config.yaml
num_hidden_layers: 11
hidden_size: 320
num_attention_heads: 5
num_key_value_heads: 5
head_dim: 64
intermediate_size: 1280
vocab_size: 4096
hidden_act: "relu"
norm: "rmsnorm"
norm_place: "pre"
norm_eps: 1e-05
positions: "rope"
rope_theta: 10000.0
rope_fraction: 1.0
qk_norm: false
attn_scale: 0.125
bias: "none"
tie_word_embeddings: false
parallel_block: false
init: "normal"
init_std_qkv: 0.0282
init_std_o: 0.0
init_std_up: 0.0282
init_std_down: 0.0
optimizer: "soap_variant"
learning_rate: 0.00361
beta1: 0.95
beta2: 0.98
weight_decay: 0.12
lr_head: 0.00785
max_grad_norm: 2.0
warmup_steps: 200
schedule: "wsd"
decay_fraction: 0.918
decay_shape: "linear"
final_lr_fraction: 0.0
batch_tokens: 131072
max_seq_len: 1024
doc_mask: true
train_tokens: 360200000
max_steps: 2749
dataset: "wikipedia_en"
Each number is 500 + 50 x the weight over its row's rms, rounded and kept within 0 to 999. Layers, rows and columns count from 0. Numbers have three digits each. The size before them is the row's rms in percent of the matrix's.

# layer 5 MLP up, 1280x320, rms 0.0949, rows 948-988, columns 240-319
099:409482547481434498482527525500492425533517554498542620590528542455452522496439389491460438464504431473487417525505516528541564521524550537506543507554541596447622529467442388532494526604545485578539533597484551487525436538587493592449464468
093:552517524460440544436458470489458494506458471445517532446513532467578386539451473461480492406478531399556444556515468442517454486475609449469523464521617579500550522442530571521522482475540516555416440529501464499522445562499407513449544556
107:539597494530569517507531474423555478450593496572452491478466444534467447407545515489479536545550548447504475441409444427614491476533503550523480543523484464518511533454458510531437597477499522471440563509521549464501537486478491433487447522
083:534502514442457436596434518409599428547498417533480542456500445535506552490579507503544520505441468565494510485549552441495470536486513457468441585510508450508505456508556489429459540554379490533456491494433488463567625503542466439467528509
094:550416444496625529492473481476631582503544449608534480483511512491551473564495556473479536494572459414493441554594487489476539512485448476519498502332559520451545447478533485434504426599469462407499480471532508480463543510472450520455543464
102:365485420558515495463504513537540542461473499508476531547592557422430444458571529606578553465490466487497545432522484560534480482554557532549585534485487554431423477467550505508500481470508515446510531479471520500584472421475434432456449464
101:466496433574541494512574464448447365578470506524446481458523446573549472533371420533479533483467525455573530533479537596485561427532454408495463510520527520545440516523472594441512553479432533501607561447414554534463465548459451551514536433
104:489469497566354549391475548501506560532514533484411441490560538666603462350535490465556448500540348578533492479448413428465563624611508482576591497530466534526539440513514527483518478509568533525519507485472467479468454421517466479434493432
099:404472487486484456529395518431479500471501551463527464441493477490421447592512593488395428518579506563509484606467487491533521479495591426492501553453557583531516428446459569489435613562563464554532563493524398518555518568540568534477465473
097:528629439465466455413397568493498452526414478415486487393435452452481502442503492583466485546567418464539459599531513531450514501491623475402533547506450463499479523475432508488600606539439451517466507450422550541542558512557470482566471472
107:491498562473503562549535452606428547446597489519427448414435587437447561541599487499480491473470475526402544387486407552453392471481507538495512495566516520508420466455489493441491529470515504442368547527476433484469553440513554562592476498
103:441478491508424479523415568471545412562410502576402434538461508481380471451592553448539511472482563420459409457602498537488535593519533550528412525466514595478520464527492413497515493454505500483510487527449522552508417414458556461507553480
102:506467426532496503516518614487514525601576539535512464538527481530564506493523517531377483519463556450485581531505520536486507515501533532460445500500502526529587524474487497517438543570549465434515476498363550548439453406546489489501548494
089:478483494565493474462503495383474494479430447448501510428463497505481549420487498471502538469461492542598569496456529514468420450506591541501528433493486483425535467459515569440418511573476444496559560572497522538445490464451529505412475522
108:464496445508503495492484443518584497530520401511467460474498493580549497419510532499452489405515637433400480397518536441571492529466467577559569543437544546567524439491482463467518407573520500527466483567526566481550545512509492542453460561
099:458531406448508443508501557484531541478531534500538420428500532535397565487490521491538590532497479481450424551460530535560606460462527445499467481501515530501500467439495481460504392470463450426462519512555505534602479540509464541571490454
103:514481540418444555492430481530512431514515537515537473519569465420487471539558482442542393488386577523523437585530554547554431579515501435546579499464486505471494599551452575552485455569502454523490459475514465405472454505477528532457557443
099:529450398498515533502433472505479461520450508627507548547511529513534471481518521454571457480504493416517552561594546541440441552370385562455481512476568425498548551542535518551564533488495621541527521475533542508459426458550526464459514533
098:474471474532469477559442618444445507447469450521589484553508479571554516515503406393474541508497538569502521515506497515508516459518526481465463477517512548492408426511460481454550550470523481508520545429493498459505481503429419436471541561
109:562495442407433504487547488502485482438483491476396484506408581421491563561466573502483526409554503487505560423585488462565477442465479558462397554549486471474417505533420451447558472487585550528465481517505530428459461392462445511506520596
097:516493415545496475532468440453562496449401578512530565483494545483530536515554414550580457494511536493559493469571486450567493517551489478491471477469447439500538482427548517511515500504415467399475451472570427431451559462407411438510504533
096:545428450464452448576503480417500480493507437497546628470493524527487530434499400486491522550453494537531540477508439451489540505418480495600505525590543563513439518545515455519529438474466485521513530411541483486512472403543541462509559385
086:459482626589422492511456440571537463509508508441519502535450455436500459467461485491496586544427461550575541518554498454507519525525532517486617453488471501488511493548537474451544563577529586515418492514468539501507557505532524510495522476
099:486500570450509564461492502513414523458371391518456483449500496416523452481448484484461599484507505456525529546510458359414482547460478507454513575460474473492472455535498498487512501479500572555487514542481513549457558537498424506533514453
094:464579418473514534504472434468469476463464517479615562532437436439546565529515479416525581537530516565390500458514476530423471521537526499521444546522512490451536493470545372444637561436502478360610473393503474493458522449424505528525454533
099:422491588564469522501505519512467412526485464512463457462577487397501437557545476455513490488522503550507528525591459509510513536565412509516447389535561470462477574530525557425477454463552523571434465479554425593482526472542441515443438471
103:574477413547509497498548514528394589540537530502510532461456453544425519548434548465530422397536532603487467466524502492478488499493401475492531466550506528448489496527441425511536489497454483556526490521457463418575453498528507499542539407
089:553540544526516491519536498470533438527519483530538525504629513519444604528452477508534422536434525592442478461560501540516605574466529465502456527475489558532526504604430515492523487528576563429565551521468485410543481546459429451576549618
098:571449505540529550582449437445499494503584491497503428559555437514475570518541499500552484592532498417426468537520522464359500512422502646628500378563481529584518562463459491524490483569445437426498555510504545481511473483565525562468406521
099:476582642471598488485367605502570471465474445430499466430467518479471456405441507485516491490484492474560524468564481469483507490522586463476477462529487583477524349415455487466486436613541406464586506462443570445442428489567512500484529472
088:488481446483533432595453566590568476519450450468569411515475460628448533463562463578498485600603509497537579584516496437439549544404427495496483513457534476563415487485530511483452420573484501462579439495533482459488508537497464471517447548
099:516456515574569590421497447482548456531498468472495447623455362514493573512436582450479550606544446537535522546508523526471505527525583489556495484532540464473570500405428546450530490453578424539515522488499544436525550519523590536539563565
094:488581609515504411532558498551482575577470444506540465475537538435512453430473452597564516480488441516452461507492491544478485492468425469428517396505581612448495453501531485481637452541520483547527506518565491518505538491455510465552512463
106:529540472481487460593540514523601573458475488509542495547398515449449504521491515514507472469577474548558497485427553513512494545445533577432484493555491507509435526463508522579506515507421450550583566460490624395542614559508505574386500384
100:549440452503457463466485389553504506489466500514537442435602497541587508530425433521469497478422529510460510531472633547505458575476532490571517421490431479486540549422461522561431546525574443416470572499481484461516539498474459544415505476
100:485680555508594469504400513519463488535515563476533474437462564428493547433529476441525475530581469626500560424593526478516485489468517537560541526469511548503566530498480464494587595505556384542564518467442449490487450511500453544543478429
100:500457489491465569519457561450412453509421636484489443505463441444533572483560574433460506491485521497424485474485523457459487512566495432506540529550519499539373504519520470459515503483538544542529386512461432451583572488547530501416488406
100:412499447539449486582463433572548498461521514508441436389588464551446383483520485449517444486579514549471495460490546479457566535545597445461508526519494451490526435525505577501439573549501487490569453458420529564609545528508524522571526457
100:381495560531470425485459507519513549513409573592512509560443504546465517498486420458398575497550506484523497535529536490526431461446546500517470504511565516597463615544532489421419572465508431453525539419535458517516539547476491590510468453
105:537495451441516408542525553478487470469507575539511468556496493476502579507466531483518494406551603489419504487503428506495433461451442543579505577445454511520519484537431464476489483543584425517652476502485487517477455399541475467445489557
098:499460369548460552462546489586487537467543612524449545528511489473461512538490512571448446633434499480492468572500472489495497491474452563428498469531426471450409451518538490482592537431568511554525496501494512576695554439427579516533512482
# layer 5 MLP down (transposed), 1280x320, rms 0.0918, rows 948-987, columns 240-319
096:528517536616581533532508472527508565465474515544475474435465496455564580559462468495453490479510487476503486501467489451575409492548475494508429418515557537538540460551481551391574466552436474570428427478542503475510515488508428564519463459
093:502523541518444519578543533545524558502472563492524514543565544535502539453432509510412470424475528527465429527538535567496642429498452522521502522464524400491412505420644500552459461503492512487482530496513601436555467393538479444503513468
108:543503458531474377512480393505430483516471547511469396499483510555471510478504502469531506475580464478437571609554518562527420475484457501522430431494509514427581449422573582452558574529396556528573538558498478495484533487623440510547594428
092:542492477478429466485571505518489419516485483479587494566496635543491469443516575629432429556520542435535508501516544574455572454476518516530480481513496506464484490364547466451422493484491520516464419481536518570586502479504496493491499486
105:522458529481447554444519552474477468407537570548543512472420528526437532590481539483503515479498533438570583538412477443527418490566510491487497589520546549556508570492429428490539454510591574497596499527477502468574557456532418496527638520
105:526487515546495574490523428541503393564551550550533514489559354495427452500531475495477511466559543463587605376556455545548538489629528536501496515510534508460448461488491448550475417480449523492502507586426547485505531536535515484459469457
095:586538585541528594471495503500477531496473450492570431503421533605470567480508514449458450545636416532466573562512435516490469464506484517514473461549481489500573507649460518484521495489511505456497579555489422530574500554555483498554483476
110:535459488561437523520379621525486439512617535512480482471570475458571506492473549640513484514518497464505603525505533478512402413504532630524448484573513453486522482510480499413524484467496458526460469465545476480492513474505481533450566507
097:602559437417502454543469527550461427580503338509484443562569474374479570492502377570551528500499580506450558482530478581512555403451517529458533568531471462400494516463490518600455537478487584375464431471437465451477603472496468508514471604
101:582456419493517462481542541406455505420415420598564503496580498516477515553492505491503522598508516492474515428486432498539532493459577499552503502496454523556557455475476477501529600460562461527557468438455482547545507382537486488477554537
101:473461575506545529539454467548530563452554521480550433515552592469513510570468602561431541539522450526522539499503542563469410430488526625576481467546529562434528537569535541503577522563456525602536487496522444496461530497485500527576488496
092:477437576391549400555592537522490444438530480591483543425504507462526470507377518465511485590578438549458541545489448482498500555464536498461459497448442494486547533490511503499485437525426496460435431486555386483481536572514439518467519553
096:522544543446495540545501436584539523393460472481419526588454461500505473555527514474550464524573460558529475485633538461514556478524552483502607526503614573478490517531427508551560539530535442467391523523581529444547594574522531607537461441
103:471498420555476479508514453538518497497446513498516545627465523495513423451439487470465510404451486500510574495505541529587553432427486487389460453513504467508445506421517522484560490498443423519356528422419579568476505518489404456483493550
105:518440476540481438435590450544459465517492555504517500567465462470445531557469390500440440482568479569524413462471524473582528437559555512506472492455469513518524614551553459543519510468504488517502474507350550570508428495549489455544495435
101:510472512483407509518567538394488516505543484499460478533435593392392489493516493505499474623433511506438504576491481531373568414471541471494397492509491476516448520530567491505430514603520546485506487567459541438536475447462491443437534518
103:474516544526471485459435412483506497454477545567551546509520522546495504528494556496628409514478566487556552545506495422547551621529494518486541486497443365508425496464513518445443511488435517523436497422530421514528457559537446452542603524
101:437490492559575460533508492502585485467551499516515451458417497485428530461523475517459439417504600423498493492512535416512481563514497491536499507472542535488437556546544499463482470507392510453500533523448525454522505584437497591484525417
095:571464462459505456541434581470509503463540441424496455520566543554550411530470530373505522573504586551557482557441521551497451435486517459529490431495484507385462438571492554469446503467443430536458423503481457460485455486441459447464520574
090:501490544562578500439534492574496553531505510539460603530619448540512578577560457539582466532509616398541575496450468516485528490554465497583550551588499484567469501518369507492399555445511472541591507522467483519477452467559504632633549455
092:488582448493487527510541443569485494577504433547558515469484477435545528581474436483454455551467523468449506522573599561472471529503561608537521509504473520470453470524502574531450517481498481387526468507505492557489565605577509432566479407
093:526501502522537496568539550542494535551552546471474545552521558522481457444560498499570505489477414497486453497544575487539449525418516545517480523515581586415429488449471508532543491493458491544384464512485524576522425510499526478595471455
097:525569562505504566505505432432534432541548489505483516481570513455571513540531451482471528521510438492510531512551577574493480518500488474432469461469459545558589593518550509516471548539518607467533526450421461506499519440533511488616498491
112:496426430482485487563530466457570474614463493565595415475529492510555449505466545487485563485643530459545573527498500588386503490474507571513504462527470530504528512479552592527447537537516494503477477457575571478422527445487518403482436564
102:491392494393545488514432478451499497561472557553462426468498412450480498459446474502509542538513483473539477536499505484560595467505496466538524427480470467504462496605419538456431600586530513441468432446480453450507487562371496430567481424
108:482517606430506501483496412524612548583502499538503562450495493490385526512558491541462417460438496470579497500512505512474381557557510424467589541545483518507507469487434543529630471490449488521455537486443471499492485567574472563457455476
105:525496532435446561499524557517564506497488504632492546520533577514441536529434524440478484413578462589545432416458481491493561528470490559452482514608520513553504507461523614454477453511379530519461535475494479484471406506397561518456517603
092:449396577468575454444443451553498500533514524513547495568460452511529479527504521497483486516561439476439483537566499569481543422591502532490457474552518576472475334454604565459421456575569418562471484482471591484525485556435561496556554401
105:540462447511499494494522445467571532541511549456515502500516484477444493578502491437522509513433482447486548516455592410526414517465507441528470547538507424541496438522513502510511468540461563565442439476611545564478503538447511582507477520
104:476509433492424590517441516538509482496452470557458580521607447474501432491512465505457524515509448444385530506498475457473523519521521565615484583453462490413397536540456516481470465573483446463453418464537626534500572462512532463441601482
090:510431562513345489485435555391480531479510427490496500502450587522603516519456534480487430476489421497428511498476552507481486434474465534454532543536429537511484446471559533535516523494564475473512533491616495478528536491451455443429554544
097:387534509445476521510456450446413588513452417505490560496528475558558423506619478507410566491487433549496451529466500532483446488527495477535518421481480515648549437516518486524509601493522490543523518518462539503475500456487451405473527577
092:490570572495559537548514595514458490420391508462567471513491475470486501544553509490512552549467479417510436503558503617529485519442517512545454528494422530445477575492415471532525451540497507459532406557464448471544451481461590501476445508
100:451501540567449521511439495475443452427489437497502545498561546507514502479580468469477512478553544517537487557547523405439429564530460515500519490499466616540565474531564521445512432538495475483505488655531513465514424464536494471642527553
097:491446604463536479562496547535505508441586482560515476413564444521544473459553531460453547464513541479452553619508469472586527365535549526538396558499408551494447462523515455491450379489418564519492540373527497578526506491490535439480395423
099:508467607521557548519467444427541659513569569511537667527550561553574445525528492422492514540480473522484497511526507458448519499555495467484525557477436443492491546513433568510433508472547496371593465479464539511537520545447429526395469468
100:460468443465447503463501501480507523556538515481487460494507462525525448485476485519457574554527409577473461517480517475569542525466503526434447612347397409437419505501396574552532459404518503574521660472496489553469492568563537603598507575
103:511531395507562477429503449435497433518484526483536553509489409481449416458533493600464593510438466402545463504584513506518463478500575501470455503482520474535545462480490500536464463520511496554521440392476449680609478570474570550531522496
105:467465443468484491496456521453403462523511491601517506483486481477621473487518544492542450495495527573466437549411524536568514536491532332501492510518449421532401606540470458468541547390508447492517481598490526494470468516616512473442488502
108:445404551509410452415451442515402477527529522498545452436497512452463446420460523567493525427486514498484531481486480539544477481489405435435353431521554466588471477425499427447462430579573494489410465524443515466486546498482404464452516467